Weights of a small GPT-style language model, trained from scratch on English Wikipedia.
Architecture: RMSNorm before each block, rotary positions, biases, untied embeddings, normalized queries and keys, local attention windows, gated attention, value embeddings, hashed n-gram embeddings, a smear gate, learned residual scales, LayerScale.
Training: a variant of Adam for these matrices, 123M tokens, 8412 steps.
Each number is 128 + 32 x the weight over its row's rms, rounded and kept within 0 to 255. Layers, rows and columns count from 0. Numbers have three digits each. The size before them is the row's rms in percent of the matrix's.

# layer 2 MLP down (transposed), 384x96, rms 0.261, rows 35-107, columns 0-95
090:070130107101165177101136138165126122145116172146139114204128142169116094147110132147110156185168130118131196209172131126127116147129170106147068138139121181169172062114105188156124112134139146134112052077131143148137101181116083113133147143132095138166092139113126111078120162148109146048
105:155146110122122129115130124109081011143088135085076083117105126110143149114181101127111125084070145142130138093121130141104073186125106119162170073135119110139155133138073099105159120158181066173133176094126117114110047116130154039108095102119155129121130109123110157122102129121127178167
107:127136118156112083018136140164099255119117147120131129112116078158135138159217104158081056123114156134115134112162082124094132194104075121156108165132078105089146142142121123143173110120119103115136135134100171155103158142128090154121111150140101170157130122150114108084098163126124131118
098:054174129122105146137128151135126198110106196089116109100156110126149110175176169060148127107070110140081107102094174108060147137144112142147106172113177093115139077128119113113084142111110073131156148116114132139098166040169142069085146188134158109106136114096090149151133157110108120139
096:130136054131232165125120163145160121152115158117100114062132134157137135135139081190111101133104130138128165103113082132075136114152114108089149025145136162122067138121111110186122131126159107157107098082129154148119129113090039139126154146127121113179179093127172144115128081146135092100
104:089143145140103152055137116119142169098073149185151093124104143120089178084161066104059147119119112110129137138109147078123112172162092114177120124130148119112165126101138155187158153163091092151121151113129105164100087215053134135153127146154065112168144110078153087111138117095121143074
103:162093163127087092116103116126156137106099118147123122146164123173105099041108148158112106105114138068137101122075135130137130085119102142120153153136193109089105139075200142085146144151054171134090146066058159145160118140120133141131183133145110092125068154140172142143105096132102045095
098:114151118157154166187124119139155111114098110125203080132152084139117137172076073092113119140096163055138159125201153103146091107165172123150124083086121145132113108101126134106088104120153078128113054136089140050126110158116164089106135074138179145085103119055148140138099160132096119132
096:104132110112096134182111140102083083117110118051136098111136169150116107089154125142146152097190142139124146102146081126129196096121123161089123171144137148187094114104159108148095242126108150158170169142185103134137152150161136071100129125065067152125184096125155103176133141104150116146
096:096107170174132154136168089127136122134131112148075151143165156144125139166162156106145124178130171029098187122121098124165140133097177099089094152138062172093092121145132210102150121134108182115170123095128121168062115102186118150132108120125171141151115123132060160068105121117128129084
114:110115073108035141123118125092070078142104171176131141116061091099133125109172163148142097076092136135196110128077086155117147157117117190113130121141098128137223121128118159117093178075155107123072108139123149136063150128158160108105137165151155110076166119156134119129120155123162110139
103:138096121089036228168136113133133103121183191142160101096114127174160107137156095114130152138158135104092149170149102118101131161100104078155095085147131111123166123130121136151143121109113116140138165107146101119046163118131144055157218133142122111109128144149194129165134091111105073133
121:134178120134161087082094127174141178133143128058142088135151131146059147137093037170092127111073161108168139062129143149123101150072164120159136138104107113122130101085102218136115093159183103127122119147155161123077127093123157079102072118149117140163158147135073132101137139107108129107
096:142109127121149131182161172107066138073142109114127064067148106145126159173119125126115144127192135126131111133166162143101106127114186143193164132146152111074120124181208114155086181131151109201118123105076124129124131108141171092148172153108103107097219081133111091114160111129105153153
095:178122086118097120190138125135162184081119140079115186157167128150113156131145163155121157158105183144100138063170138128137135132101120119148129159098158075113100150136145150074089105180133180140158077148112109118153050086132137140151148145166145131180084156197076150122118085127097080182
095:113122148137163142109145142098072072106100152134135077099112079153157130137173099122087145118174104174123095129083137114112147182082116093170140159117139104169136121096150052150100100195057118116081165105076112149146086142154116111125125125042169134100143138187160132107116142113207132159
102:129089115058118198173130169094118150129152163061199184119052177157101122151097071108149098161144130069084133136103123143150074117127114126144147103141160138148095157154138137140143172166065136124100110110089086095092126091080110101173160111112150158106119123192147137162132095129143098133
094:121153131142255124073121120135118159162182124162095162115119141128141094108159146080168150173096092137120096136127175133136065064129130127086107169121131093059124116115171107124068064128085131113102087103119090124146124104136143139138090152136168079124073145117092163107149121110066124137
090:039108090104085157160156141120104099106102122092096084152110166168108166168134146194170132135149151102102173098153108163162106157091183150185102125165109168176095093162138106155133120121211132168181161140173174126135109157131138091178146101117107124142200127143152111117114106166140131148
102:139079155121196142127147071097107134118156163151171155128118062172097115180159107137159146159116100120093069118132144115159061110119158101088130142126097086095186146161128080159130134147063098123156094144132125091107109128153209168203128112127084054100152115111122163124130126131156118178
096:111165162125220136138164082086129155109170175072128103067118120079098088120170082089108137108053126171085107168110120125077095121158142078124084043107177145141124127139079128116121094139116159129161110144129103141176161137108139122116100130140140113123112145149150117101139125125127079219
101:149140129157142171130087088087201154083106157121122116172160122140148186075083097129083166145099168095123124162111142117119151137138167158209086098096089099134176077143174164117155137144149167125091098122127150155147117085115127164115125186175090135103140119195070161130131130079080130083
101:142094212158113199185168141107088116138080090117159162141125102140144120146082123132089086170122116124180143152160144092116085150131080124158116109158155104135090155071098117124122116115137078104171129105094136170164141147168104076157161191133205157159117162160168108096102162090108174122
101:142160169191157168140146167141049128122092101089174155117136143114126148137098130144140143182075164167138075160103148133131135185157111103112199130155076125118090110107125145182199102108121091140062120120130061134126124183100091118205122140162119087131135171107140125128165133128095164167
112:185141105099118142085117050183154155136064161096095108129135079151139129146174117125102109077121171100089126138209126117183116108117162127132043176118111072143143112149081108133172154151176153098088142124159162094162146116114104137130085122155166118138129126117123145040150156156126086106
100:154158140153158087096152107130100111140157184174153199074128201116161121118127233123160125148125117158148130113108140087095135078115102040108149102134132154100143149158079085111118124101105123151124146114110100086096100136197142175092080119124109111109079154135121117117172153124158124058
096:132115081127111201137188131116118150160145145115165168121099140114106181156142112128132122124228131121152093172175199115142132124126101120137123133152125107095180127112074147181187086167119124140135119114160148172064096106109047114115181155188116138135172173164153138151126094109159146090
090:071148150182085194106152137074153036138117148132147087101085080164107130179144125157063149118140159142140119121165068122096097193165136129191118063190131125132109134091148102172087143113105108131069168121096107135079169151128115142134174120119149094154157138117111156104133113136147138125
099:166089193119207118088066113148092185130113144110106132135148163145150122129149127072127146082116138123080143143120085143135133047153127083064129123132159126119141151136148066129090149102122097061123151158143151120170112085123145162175114123159102111105152140081108058176100081152158132066
092:112148121127182145081090095181057179098153137104135129124103139176060175142104125076128130135139103087072143065139121122139138046091145107163115158138101099086156098089111147095157119134122131105130122147090129121118065082094121081139142155135112144102124194115110157101150174064112056116
107:146136159144109164127062130157110162114060136159160141081130130143117141153153178141126158167148097136103143159173149162163137080116121111157130161153069112069118133096148109095116096164082151075124173137147123124091104114159123211136170136167135156085098149228114174182115094116166082107
099:123123121123166126128196128158135116124079134112175100120151142130105117112080189161166120151128096163087154113124093131066119041083125163129098102127092117139141114121087000120103143132126098149124136113134141072132161111136075173146153114100105112103144151086082100167140155112119132145
097:124117114084155136078140124111121069148134125166129117122091139116130155137156164158091032163156165125135146067172089093115079213132086124091206084147135148097133112182182105164111127120145130179155129161109136104046145134107150146130125136142101105152185130160125158145121136094174099088
096:143141192138135120146176116148119151115152152087189111107119112120076110166129128102140204113148086155074146096142116121101063118094185131151125135174105175113113053100085059118145112131129123186067137151102209131114107173063121096125157137163148123139119159131144149139158099168094080132
097:060054116137150183131175161130095090146064101100132095130101113170088162108098101167114090136132136111102155119124170164076136135131092140104161023120113111119131141143139008124064076135093119123139162117136136097074144119137133093127163144122128153128111117123098118170102106134138112100
089:186140147134135149147111089101087177128091156099175108137130153129102144116144092088146184102113097157065175097143115129180115107159079096085072108152133136111165107139092128085094122182083186094127170091109180098056065118162078105129071093114135083132111161134138157144123110087108107140
090:144075095120154069096151153183155151103070157100178151129059078153143142074131136128080088145107114081151119081140118127140166041101095170142098138124078111086153133135165108106152107164098146135158156109116151103155124151116147115173183097158169161181155103174079165095137145103111123096
106:145041115071052157134149161166114101058108101124141178123147151132171125091186123126124042114128170135136136129153152127169171088126118118134105090146143155126145189098126145176119099147150174152103099160144167129137064117090133101173116065123129126106165116100091077125146110152103162077
099:130127119114135081083138118143127168150138064114053128182075084145166107128085214118142079149135163137177136094151071121087121134144127132166156098133146111156099113144132081192123118116130147140154156088113170133152167088059067117163170156137146134160135163126134128135076090056127083125
116:132067153156056157116111135102117041138128083165081108080069160070101122069132161133123143134107100163089184129110063103110132141122118085143110125151117133110119122141152117096135118099145102152117183185151129090103093161191142113092083114096144109080166112074113093102121107131084147073
100:142169081172079112104168143142157099149110080200121127098100105128167105122076187151063108097150122168155108160143101129116139074120153157103142124108140156152132157127098084113129137027177137128100134088165103092142151147117109063116159170133196151086142158113112070134184134141127140165
096:090093077149134136085124131125141060143079110123106153106181155139169106142168055150103100141083136182114165115087118101134066113114138105119083122134157106118166169121158113103171093151122121191140120106084151115129107128149102104198149135122145134154173158046094086092065176173148155151
092:132164113124236109135098146161075129118151115106171166151106117168095112157183152096116135069099204110130150147088104151145102176162141132094140173111109101156165136087106094080163078086141073152110110114126165158156133153121131125176142158115098156185116203152145110112185130153119147115
101:121127131150160178107083095136107076150118099066115100158164096141094099113123125116119127215103112152092110070148124125106122136083156162136129093130100132155127120130156038189099111171137099130108183126132166120156150095082097110163097120088107084125068155151111100098105187117191076179
105:117124184153124108142070097165105222172092130123156098122163159185128137139121183098113118113151123086155181127108169146134137081040057143089204144112161119147172168112113148077126117143165096127120059161131110168112117126115164118175146099135100158131133136112120136095083144097123112159
099:068115128112088176142143151103103132020161161121126081137076125164180122118186132172200127154101135125137123101130118135108107125096114117142147160120110111099132138131201149152192121154091079062153101174103132110120142141117081143151119147136140118173187066129101165140099159066122164117
102:145076144120130178174166163135117155110022165108172122086120128126120145133087161103099156138154187123094087112082132109077093144091070187124076140117107110107102136118146148121135133135124203125111120143146119080118118090124091122150100144140184144153091194166111144127143116106223135155
101:145111146138255137131120099120184144160179163132073122171137082145153109146085146130190097153143136120121151165093107117115113109129152078040152108138099173085108128104082111117154184128172126129128123125114168142115116106096149214096117157157099088093155150099113115146120125116176161138
104:164143126142205131214108107142090088125099141135125075120114125143080054128074114130109145101138206109170142130137127188138071100133164098128135079163063136139103159090138130090103159139185131133097196154065105136146192116172073125112123120123101121160145129144127125115139114176118121122
101:133116143140096185121079063086181096127130145071089117098151127143119129116127144158119167117124138154074136127143111091101129123108104026081089097159157094131134090101053129141097132170160130136092098126120131138133025128160145070165129121097154108121145161077125167079177139132157091113
116:153122095162130110147132147120142152111104125153140165183110119113169086136091185146139095129073044220103134100082144125155088140137106152095149137060165094090090134125066112145133127108079055119114174112133123135131164140134136116107115113197103167211129106155154167121106146135168156165
084:187188152072125143104124169171133168120162181031156100130080132155087069133142154123104096123101119089151158103066158182114142097142125051099100165102102130166157154120146192101115103137101115108169144147139092135125129121146109134131212087130125186108117127112125114088115165122151120108
093:128043118144183180091118184139112142125100055140130123129081107172096100080142150090071123100068129155162164113097130122140126156087125113123131124113102186085066106102159045131123147151119110135148146106128114082109168160208125112122163146124137167104130141133072113104136085109105158076
103:165103138160171122146140133185136127136106135184080216175144085173093144100144103171099104156118080093106088099105069075155152117162172105096107136102112080134137120160126080135120109118166133165116133081066118075163152116152161123125107163082128129153121207069128089109153159134130162112
121:177083100141132126169111160133127134118105116158151061189147123138104105161182099092139129138145153081137103122133117150160184080142171199082102171129115150128196108160124203139111114124100159120083106150162163126100080184096125076141132142140090122134167169082078136111175132089113090074
101:171099068163143097101094055141139128159128120108089098145140112114124064135121065133102141090136150203158140143097113140081069120185161100108161114142152126070158099116119090107073145129163158146120142082158128114119095112146153148057118085165155178148128080152171170076125088129119169095
096:126068094119192134115156096107143200114166155164149124101116086091151096152160156138148146145085035172141159134123113132100139123140151147116095097157141128096158119130133018157130102127111129113144131128066136093127187089098146176145164132095089109080114171097158147208155133151145115134
117:146074167133106122134132160152141120169130138155078154107130162133114110139101221133139150191175103079121191157171056145146116095134057163043084186139188100130092090145123144111139089111119110123125133111147166108111130152173137092140071159137155138111147122086098100117141130171151124082
110:136167111158123153089183061097093130137154135150170126119109061165156168096139166116100135140082137139125123103171104170110143172132082145107134157121133136143122093086255125119094116134158099080097132075114062122125121135093096065106132125092084125145159143156144158179162137130111137185
110:168188113130126113190131119187126183126134125122144103111155144215102106134095166117130166130142101094124130103106130142121124069154121051148147176099119125150055123118153150078138104115137152158088052103122101143159066110107128167202192123169144152154115110059146105122107113132092118113
106:110124125126155181117173122112098144155154110134234109106089093111128155102110139079198147069168171143127100127102135095098117153121108174142060147074139179147228094126112182113152141198093131142175140138129157155150134116140106113119112126142142113095137138088173175177122134092113134123
099:134181173165163077123124118168076193150119145148112158055148104142142114127193174096143171117059065108035115146115129154105128052089087141098117081147103146123143138166156132142142091165134111133114109101116096134136141051117143128150111161166136099167102133131107126087175114119159104137
092:133085077077101105118183173108122120099116117143122154166159130145208094099124099117143073149149106106085122119136140123094120094122051149108035137063102120127157073130160086110153059153090156103113068108108094059126101110133127123170129147150143133165166147095080127136112163097115131106
108:142123120111145148107127204189113114072158106165140124142101106096091145104184128168129141148093073115054166105127134110070111142177170102069089068078135119132196149083131106148087104126091097116124149192126103139149133122134160065106141081137122145152124104109076161110167132179127129171
097:187103153148129097090124156158085128146163078127099077042084140140125137095121131115112105181068149136104134155131113127162180136149104103145062054119129138120139125153114100144103092154109133119112142116079101092114080141132119168163169079142199138123115196179118096104182106125078069118
100:099159091110179130135149092118112110077113141101131144137084067166093161140152184165134155118111077095144078117128181132117088122164108172144155150134149084151134137116119000153152122142129146131140144163123163090162160067147110083139126141122097112140148110194106130103100111136155061145
097:114084126117255115115162128123117157120095133157130137116106093133070124136154114138082148159152166099130170149136116132121168074120118111022166130103133059121112086109124141106102129114131132136155129136131107142141136122124176145138136137170139131128112153141158137113099105091071116099
091:081106152188140117114135156153094120158090128106139161135159165219139124101136125144147171134139076071106151096152133089171128086104112129108086119115067124072100146094170122117050124131120107160110142122099080098135076170101106080176129183117169143136154106146066177075120134120184127108
101:154148128122139054125093137182157255064139149099134101131096126109129092149144081133097091075161167163105143132099096129127134119129181099064105085107127132164148118142096165098142154125111160132104102114171113132107065116078143161107142098159147156124133177132120109138138128118130099167
105:197110117107147124148110068116166104129092105122104104104124137149148119085181066144113124062078163139141107184167052114158156126093112135100156136069161073123153134134133133145126202142170176125202172127157150163157122129120100139077101165106155139122143103140134160099113178095062142148
102:116141142116140167098168099094161084143150142115104087112145111054110166152136040113086113171075133133101133135148101088151117220108146125147153025139109127134086114124130139145142128094114149156140161101099098064088153188135156127169134098105121071186133141097129079134112104166116109150
098:111148074139167151105087117105129165104154116067192128127158123168055114076140133156133114069162150106168167132181161156105117103126126113118117203110204118110129140075116147111074089129149129153113110189147122162157100127113071152131131106125120119150132028085133160134102102112155075120
093:095104086120115097151161130112168172144087174137087141107151051155139166146119113139155079096135139076214139167115134116106118086144121164142155134148045137111125098128153093084103168157123183146160129133124152102084148099112107208187166098107128135145124150159122148168153071090185125094
# layer 2 MLP up, 384x96, rms 0.276, rows 36-107, columns 0-95
106:146125098038150120080104067149188111138124176156142097156188125106104134142088073101123168129119134197116139130101144128139129127129139129096187210171136126088116118125096134060160157146116110147164088101131138147098144097178107133061122099131121122128094142088166106132119131145126229142
106:123195113126124144114112066162134162180136111125183117192117115144186056071139173099100096152172106171138096145109156134147151152140156095175167174128117117100174133175091176133093074105101125171134135094127108152111116143084159188122154135099107172107104082138132068120165149136131186105
095:119115104123094119136088116094125100193110095124112167100145141170155138102100182165121141110109180066129092135141142146170164108060140124122091213143145090153119099179113128154178151110200152118107050134115120103149168102123100121142077123127171093125148166102156054085101148142081171132
095:104087147160128150122111174135160142148085061080144170161106141091153137051109110099126110153131123158172088108139086162087141103142149085141134137101182189128090103135136151217111117154157164134056092136149118105146192097071122167091104109158155123139115129140199137084089123128101157113
105:107093137163127087085083140161100156134158080079126087134128110128165124125112116100080117103077157122181141200129102095144189170138130109102148107138121196174075115165142128152118169067173082111103147172157143143123094072087152121124178130112116152089086095080177150081128123111071156128
105:185144093124149080095090099126143152124135085117130172124120096081174085059113114110165113165091184130141164111066191126202207141188154097170128117084156147154134129143115124093147165100130181065137128169106122121140109115152163138111119116161145118121091098125164079128179156144161093130
095:095175069162100097131088077180179154130113145193091095117093151096138013120129158131163104141176104093126140153116160120107172152137124132120140124084105144158123151117182128083170157063116154132098125113142126106137126160140105177169170122098126082119179108129130110118108194088144129183
095:194165184124144152140140101116127176165159114139140113149114108104103123114111128049120125169064123119112103105062193141135076132105115104124107159123133121075191164179117116139187083137069120109093100088136074119142125073093124133158107161150230102112087115140124156120160099128150116133
096:109141147121133076106104162170149133149183141119110164141187116147165130035157082116165118075123118096146203151143134137165184172164156096130125206125101111120176169137181149163096065146132125168118148181113076110115128156108108125111111169138099133117183137145104125113161141184074125120
117:155132105057117102123137078125219106107079141087116139146166125070113128160119108128136166122133086161142168154090139052150127164126115057243133210089126124167128140088115119085132157087158145130140122106115127118135115125147145123100096177114070150099114089116167106137097128133123143142
102:102105115102093188161131163164152083150165110117135114163170096152125080105082089116142165170138108100116164171143140093094111106102111115130113119172140193111159109171153171114187166160128075124119096123095155137078201130096121176155147156134074171087190102070094133130097125095069125114
121:185197099116090093122079115136160104177138134161068167155122136075142102142151135091165121095136102126120110143150119058133190143185116080198139104133143171068127164108116138166158160123129105133149107146200156114103149127151094145146119176123167139094132092106175051116125166110095141165
097:143105119096134067143165125114122124129070111132121103133099134085112165085127127119155145085160116193129116081128152086125161104165144123122129131168134144100105157234150173109158155106182102071128123150152080118114179104195129085130032140072137088111104110130160059104148168141124129127
091:123201071135140087064136137204099204108131117100129119166116151063172087102147082119145165097123126133125130150077180135119161131096084124092137132134104134136151119147170126149088071110096176093098143158098147103145155092152191086090121120126111105119117121188083130156155158095125192139
091:087167149105152095118109142128122102160123089179153113119190089095164102162144063103179120179098108119080099126117192140180159159145128168100129204123210158135127154114191100121139117201125112091163095162118138136084124102168182126121106117084170144134092112140134121124091097154160160123
112:166094114158108165134161160080065105166154083096164195124162164094120088149131092068144124149167103112124128131126163134175117148104144191156135151098135132123141126122101119136136146127117029062175143108101105118106156078130164153166147156119125166116144059154156116181143119039110120133
100:162109126118050093166151140126116096109061109093124122118175119159124133154145128160134120069183162132151194108160080131155183126122141087149142130134120168173096119169110135138142164124126123150171144156163200135108135138170114082164145134090045133099190096122167055165086169106125135102
089:171135157140156122103077108105132169184170139120116152144180159086158144135119142109111175194074123123116116090151160134113112159116134101130091126093080115067132149095121109053044118097094071116094118101106083109126140089095125147073128163146207078099082079156125158108115109092120120140
099:100131125111158123134159117138145166129153098161096152116152125106141105131155056062185167094101090105157148131092094074075138119130092204118136151114142145054131135125094113086099119100150163145155137123084078163077186167075122170061131145097160135103150102079078156157109169124154159108
094:157155051087091076173092188159135163138123104117125121123117136161116088125092115104141090141154148141169105110167173123159131126150152156164129130137115142147152139188094088094176158172154133142168129149153149183093077118072125131139144182087093205074164127133136168169096154105171162186
099:163124121087141073112124169157115092116107158042164125179153124117128117130131138129155130084118154090131082110147134140162160114154174143142147120170160220177132091202141137076141147082116057148165165067105075158168147082188106127163088114131113141077122106121165125109134121115121111148
107:158134149114069140119136112138164127120118103244129116131123177060112062117091072137094134160169152155186113086071127129173121128144125164127144186131160145136089098140112136078138174088128141090093170134157111079117157142104143097135154178117144136088193154110150137172170124094105095115
098:114113160121141178143120137184137127169145071115176193130127182139149094065128139128157157182095195146222111158112136132137125201100102100119187155188131209131130152137124097089140114123144150126116100101176101146110137140137196118084164131116095107152139139130159136137144130132171183121
122:132150123134123118121159132120207154156119125093146106157196093083193169115135122154113135091073151119191106148137142081133080150131163131158147146121195104147187076150101167100082154142160137101107130125190122154127148113149166108095052080042162152126106148085151139147127175126123144144
097:093112172180037140177122130036141119141165124116150120130147078151134150172109131112147107130153185099113154142144094133120122134077133129117186160130186137129099076141102130174082135056136116128163071128168118120132133173149145148113123098159104146058161111072185068093118140156132131119
094:161085045098131138093142128107109159114118128103172175198125161070192086151145116071142116135086126162162107134073124117138158140092196115102091116065120149131173155116100139098108180071143159133133150171125079147179114057122175096121119139105157162113127106160124104137125164116099170111
093:172191125075099134170175123141107148087110094108104103117170217150131090158156151122127102086121147108110096052088147131119155159078133134120168187158137115151114140194132159157143141133162159146168133184123122145183098096179145157148141091073143139146144071106118102128144105161165098188
099:162089111099108120191121169085144144118105086163181126225127185155130094157127098123127175132146137141163093169107137120149116087088152138146120156135113141102145090076100095159147035156160153189088082111103129082133148098068118161128134110132142094115102088184115119081133183107121135121
093:162148143059184104145105113171120155156114102070144091145170107111170157095103058150112180065094128076137084126162136101090182133079180089101133138143142099148117172149147079111108118150122095096122111081164102119118105147108124103122113168084112102117146082110091116070104108094089201140
106:167113099133143104192113180132134122145134085132100113166184118157145126089099131131089181189144168092168104129152168111086105110110186128126125157087134122072185196147105121075113113159168111088184083119199157170124096136126141172132127106116191133135092126080077127062134123136137136115
092:118160084080107154092049122127083083148148111118105117149208135106177146116092121107124126102141160113130144115146117128146143150117188095179124120187111131171173151123072087138119165101143092085214093143134156097068122122118098134101076146096198126069103123144142095152081130150152107165
092:138121093151147143132158138105105110164084120167131165169190129108153130181082114157107116121114211153102095120054197091139141135138126129120120118210122087093167131148136123109166092160132125092128052079125069122124141149105130083094112126098119076123120129157200108117102089138055097131
092:113102132170111116122098154137133183161178130127151099111164121099173166135105148139179159109122086136149160196120133120086131165213134112246177153180130153064136122135172122153116153131117109147106135158130112105182141170110150142129114136146105075079128177112180094179152164138118138162
099:129165149110128147151104170110084085129104070145079097143111164100110135112090131131154136088173143107109096161165142112116205166140117123155153114130148107103196214158190108092107114111138172153177153152139087086128156142119161136051143147133146132090147064177104090170149145133144152195
089:130121120058118127137098143147159157112193093097068206198130169147114162138110127099140132125094095111143144086123190106185141141128151136132167114082109167155120113143080119094136167136148128113168121145154111135158090206138139084045190114118139141097156105113168073154128153074107106108
089:147109099118110165136163134052190096134150151133154070137112095068154145150095074085134176145154130142151145111118127037110123191136103116173181086151134142139119077124131126154138148137114093108132093143112102176153119129114132161088115151112157137116116079073217065125096131099132119194
104:128102121127125183110160105121115104234134141166130150156120140101133144076088112109164126163141162159145091141167146053107091190076098140110127103093075155109129121162116134157082122123153087083156113138161130168147163072199146168106116192155127135119103134092202111156121100107163129165
095:111113108099145143155133112100108114165152080131114156130144130112126107118063163116135166101132119157201158111117095067109132181158193064135101116120080116176066151170098102178155095124095129134140146124145085180202153121104109083108135165104066136139090104083207118141094120117117181123
117:114140131108140108110157080088159076169120162176177118115134148069146095118116068094183143170134147164125141137118098132118124135144136111116160209151176121156129039138122132150164133104105125176117079071145080176119120067184154109094117107126136177064123134133164086097080154123116151171
101:158149159108073109152124105129135061127133161111093100112137099162152148153132134142111149146123093163137183177082129112117111125122133058111182149147147172106109154136077133147047115091175132137119059146185138198076138140141129091062157156087104173103136129129131028152117124118120101145
098:162192117120138127107127113108131074153085156151121101097091115152083113075108116059168109165140126139161074113152180142149169119116127142103202133140174131130090119106066119085175127140110180094134138196121103076126165155086175110097144073114162158108106133136148147188165083116065107131
081:084100123124128150151116182074144146163101098100119154159171099084134115116161173109127199090118218168162147141167131153163109199120082107131181142127106110155088115162155109060110065124108129143082110161184154117114156118079149140104092088095093105121097108104138079116106114140173162127
100:082109130098142139169093145115128137207136105118109152172149179102148080137147117112168166181111125071152099117190145135096166148125176171148148094082132085160176113153131112071121155059131130146095129117171122167058171122073126137076095124163109154126136108121173144131071177100116164160
101:082124137149125182138088148067152136190058079106156183159150103182093130126072070155139121181137139125152123148071145145131114100141129081108137165132122148157131081172150101108146192152174136113161158107110136139142143131140150135137060135141152122097147058102149084100038139139153155130
096:121163118192110101095155096102092101083074131146101132156102105160113183092100099101105162095121144149123081127105184113154132144096153140181166146139129134131107068143196124164083106135221152146170100175193181111120191164160170091140149134091121147126161145136121168110121124080150097128
103:101159098082104116169110185121153115123093113116144097131153144112195119131093158122173149087165146168082053165114130153103126173152092145171091145105153137168092149134154147145180102072198140116141120148155129101105161132125183122113063128105065099100156130145086080134107204176108150157
096:112137150089125142158083092107146151143187105125072158139116134088114187139095121125156110125124116070144087153189116148096128106149128171122153134135108152125163133092160169152121128031120070102062106114083116120164173145162156192066105176120207149083113127146131081125098177108137130127
105:158141101102170146163102136111161077094117116092113181125163131140142176134155169121154131124052190104163115054048109071082149155171169146149141136099144105087185114104075158102144111107161167102104135154160112179089179112151120152091125105176090147099123105102121088116093134134155108165
102:154118131159143094106162135128166165232085154085102105114142116111140173104124156115158126098105145145182067154163125081106130180099116111129128160119131173142098080191138186148115165113144104067101124111105137174161185115197124095097060120058151118104087145106137134145112150120161137111
117:115090137131115162144093054135099097108131149115101127176156131133181162147104057147218102123102110159153159134127110085158147218139179197128093118144138168119168166092077171086120091152131093114096132121117120147127109175155114136117106213084135126126148117136160136122099154153102159174
084:101094104192170144148143114094140090127100107182152116140210165140111170136115152138166197148173123130140042090109108129138164112081107159081141186146105135080049104124150125147089132166177130139152116138132142134116164120143145140102060132157098137056152089143086147160083129159140115130
089:151133115160128175162149196044115069111170080158094131096143173120120152135104138113220103148083201116168104130207097104147113153117164127174147148118119162100159120118091109130145111125144132120142098106139121126127075131139180143159060135080165096123068092139139123127129112175114147169
112:130145113034062110171107122088147184121119123158164105173189137111137152150120094134117130125083152096148071150102156149131127121125197105135157157110126139181128107138189181147153177142132134159132107120117119128202128205117125098088104083137121176108154101119076108136161171164086174156
120:131159066119128113163083111101208112142150099171100131175118111119118144103114131102191121105153133137117114149180142085197140167180114127140158123147069162126095129166167085165071100118153133145110128105150180125117159179157137115124175192122084130145176109111177087215139150087117156118
097:119142100153126117156070087142135129102167083103076128131118136091108103103055118103131108125050163100141178117153185130148155126155199131172111120106072180132136177158155119087164060140112100120070154105102105087187158183130132184110158111113135099122156113155130177112137114087117080107
089:092154143154071154153104144062110176126127080115071148139161158120160143093159179120155131124074108074178103150099138138146144094110186070160107140080138167107176126204152114175129073126130136110106084139114154108107104145115100162177137093085133104142175122093125112115075093183144096171
113:091099152149101178137119064090129101160115164165150127095131106074168074151112109049144123134154174196150157133123150124153159137112161125169156146159181109174147087159153137109134122110129157128160065168138092119124141130141136098122138096075135136071119122085210050129095173138137178147
104:126188106131140111119086100104159106134147152168144171156171162098129095174085129152165205126119157127134098182090183179120136184103150147150147205103134135126110123156166100134183101158160166040115117137134125129119114084072164088074138160147112119121163162131128135147143126147097206101
110:113158151155139112129116080185107130132104113166200185132096141185109088141119138132144204141108148087149071106076168108177105111105108096116148098123121142115165096119162132120207089100185091137096061166066111105161175069161158135138109130155132133082083136125130135111140113108094093162
101:149121117082133103138106135123137033108112110123050167152237157126147096140136168131105125191074124128147147151165139147182172161136164110160182156165149095102096145133120065128110134058155130121103103122110119115149131126178170170104095119129129112131087090120108062094123110172140112133
101:096166111101129147121114126169116180167100064139122120108162200124162099117082140071131183134114119093089100138079129074114107080097115114110133183090067139113081124168153212128136067157120161105083086147101106125180165074142170153117095163147177121144105113121109144080118126130101105123
092:134104064108084169064154105051179106169146146138119140139125121124146117137114112100137137129169140208140105070147149022154100158125175137189168106151115120129166145144118105111140176137146136104166126157095113114131095110139133192083160110085103156136178137078142081157148094145121134171
108:107180090093116083149131100125194087150154056111114119144142130149141134098157068134163136167175161140127102164152173127190109106139161098183194129217114147168169123138122139190146150151137135112120106169135140183161090117084179125108071142129087167072142102154094129117131145147118109134
096:151093120135122153151163098060139079175112134148182082142123125173124147042122091114133144120150175153185148057091139100090098146113119162105151106186082141102113106128161168158095173122151182142152122144109101207096134129164142155122101147118162125063166166117164096136138135140087179153
094:149116073121148105206125154173090093144123174150096121129146087099160104056083105125141175119081102145210106140164108120137175162172116122143099113069132157153128139142160092120160189099170156086199123109131143117132126095113127106149085108121175108078177126097119109081119168124167126170
090:149140082119164162121141161121187150126111116149076141105180112148184090144135143149151096153108185090157113186129151130130147170091114135114162118102127145085116146190208167163098068110108156157055117069149206172106132131118148132177091136124129107087160120157066164126143120106100100115
088:123107119093095166131157117075156107134138136134154128122110083116201112097112041157123143107152149199183110131121134086101119121137119124194182141145136145165162081162153163115131153110105092107168145108130080153071157033122143184100128165072127157129112117101171091148107170145083124161
106:163129139108107122165043140153138181154133117079157103125114194147152124145123156116114103117095145142113141108174166134141115110105188038132164145126099171161174168191113134126159138160118139130077145174196107149145095175111129110167119174160143110114108045093095132179089117156150170137
102:127114141079109096136096114177186148143170114142095117144156126105104061152126100127173093097060156139128165123160219083135153182143159164186125133113127181156144118123118119102154118079108105096080149101094094088134121116193187143105134117117136112142114073093179148066100100158105092147
101:125143086129140125073110144135128137127093166158124075150129136130128097089015147105139119134114116138173092087113204131140119097139083123114143101173077128105134130124082196065132159110111124068097130186147148132122101099116132094146113105184116129144104072154127150133105219074121146177
102:130109121116127179137123118097205111113120123192102173126190154136108142129090129158133135090119154096173112122044127156140093129157096160178156241177172099128143079180121147118176108153164169109203122107199105137135122123150089127139115095133123099133149120150100109116124091145166133118
093:120106113136153156186169105096125148113111119180113138181198110099140122141102146156169119154064182105131177150064147064128120164199173162146118084150054135116124150145115123095140165153122124124181126131093121109134170148058118133156062103108140133112078134140173119093086138157149132184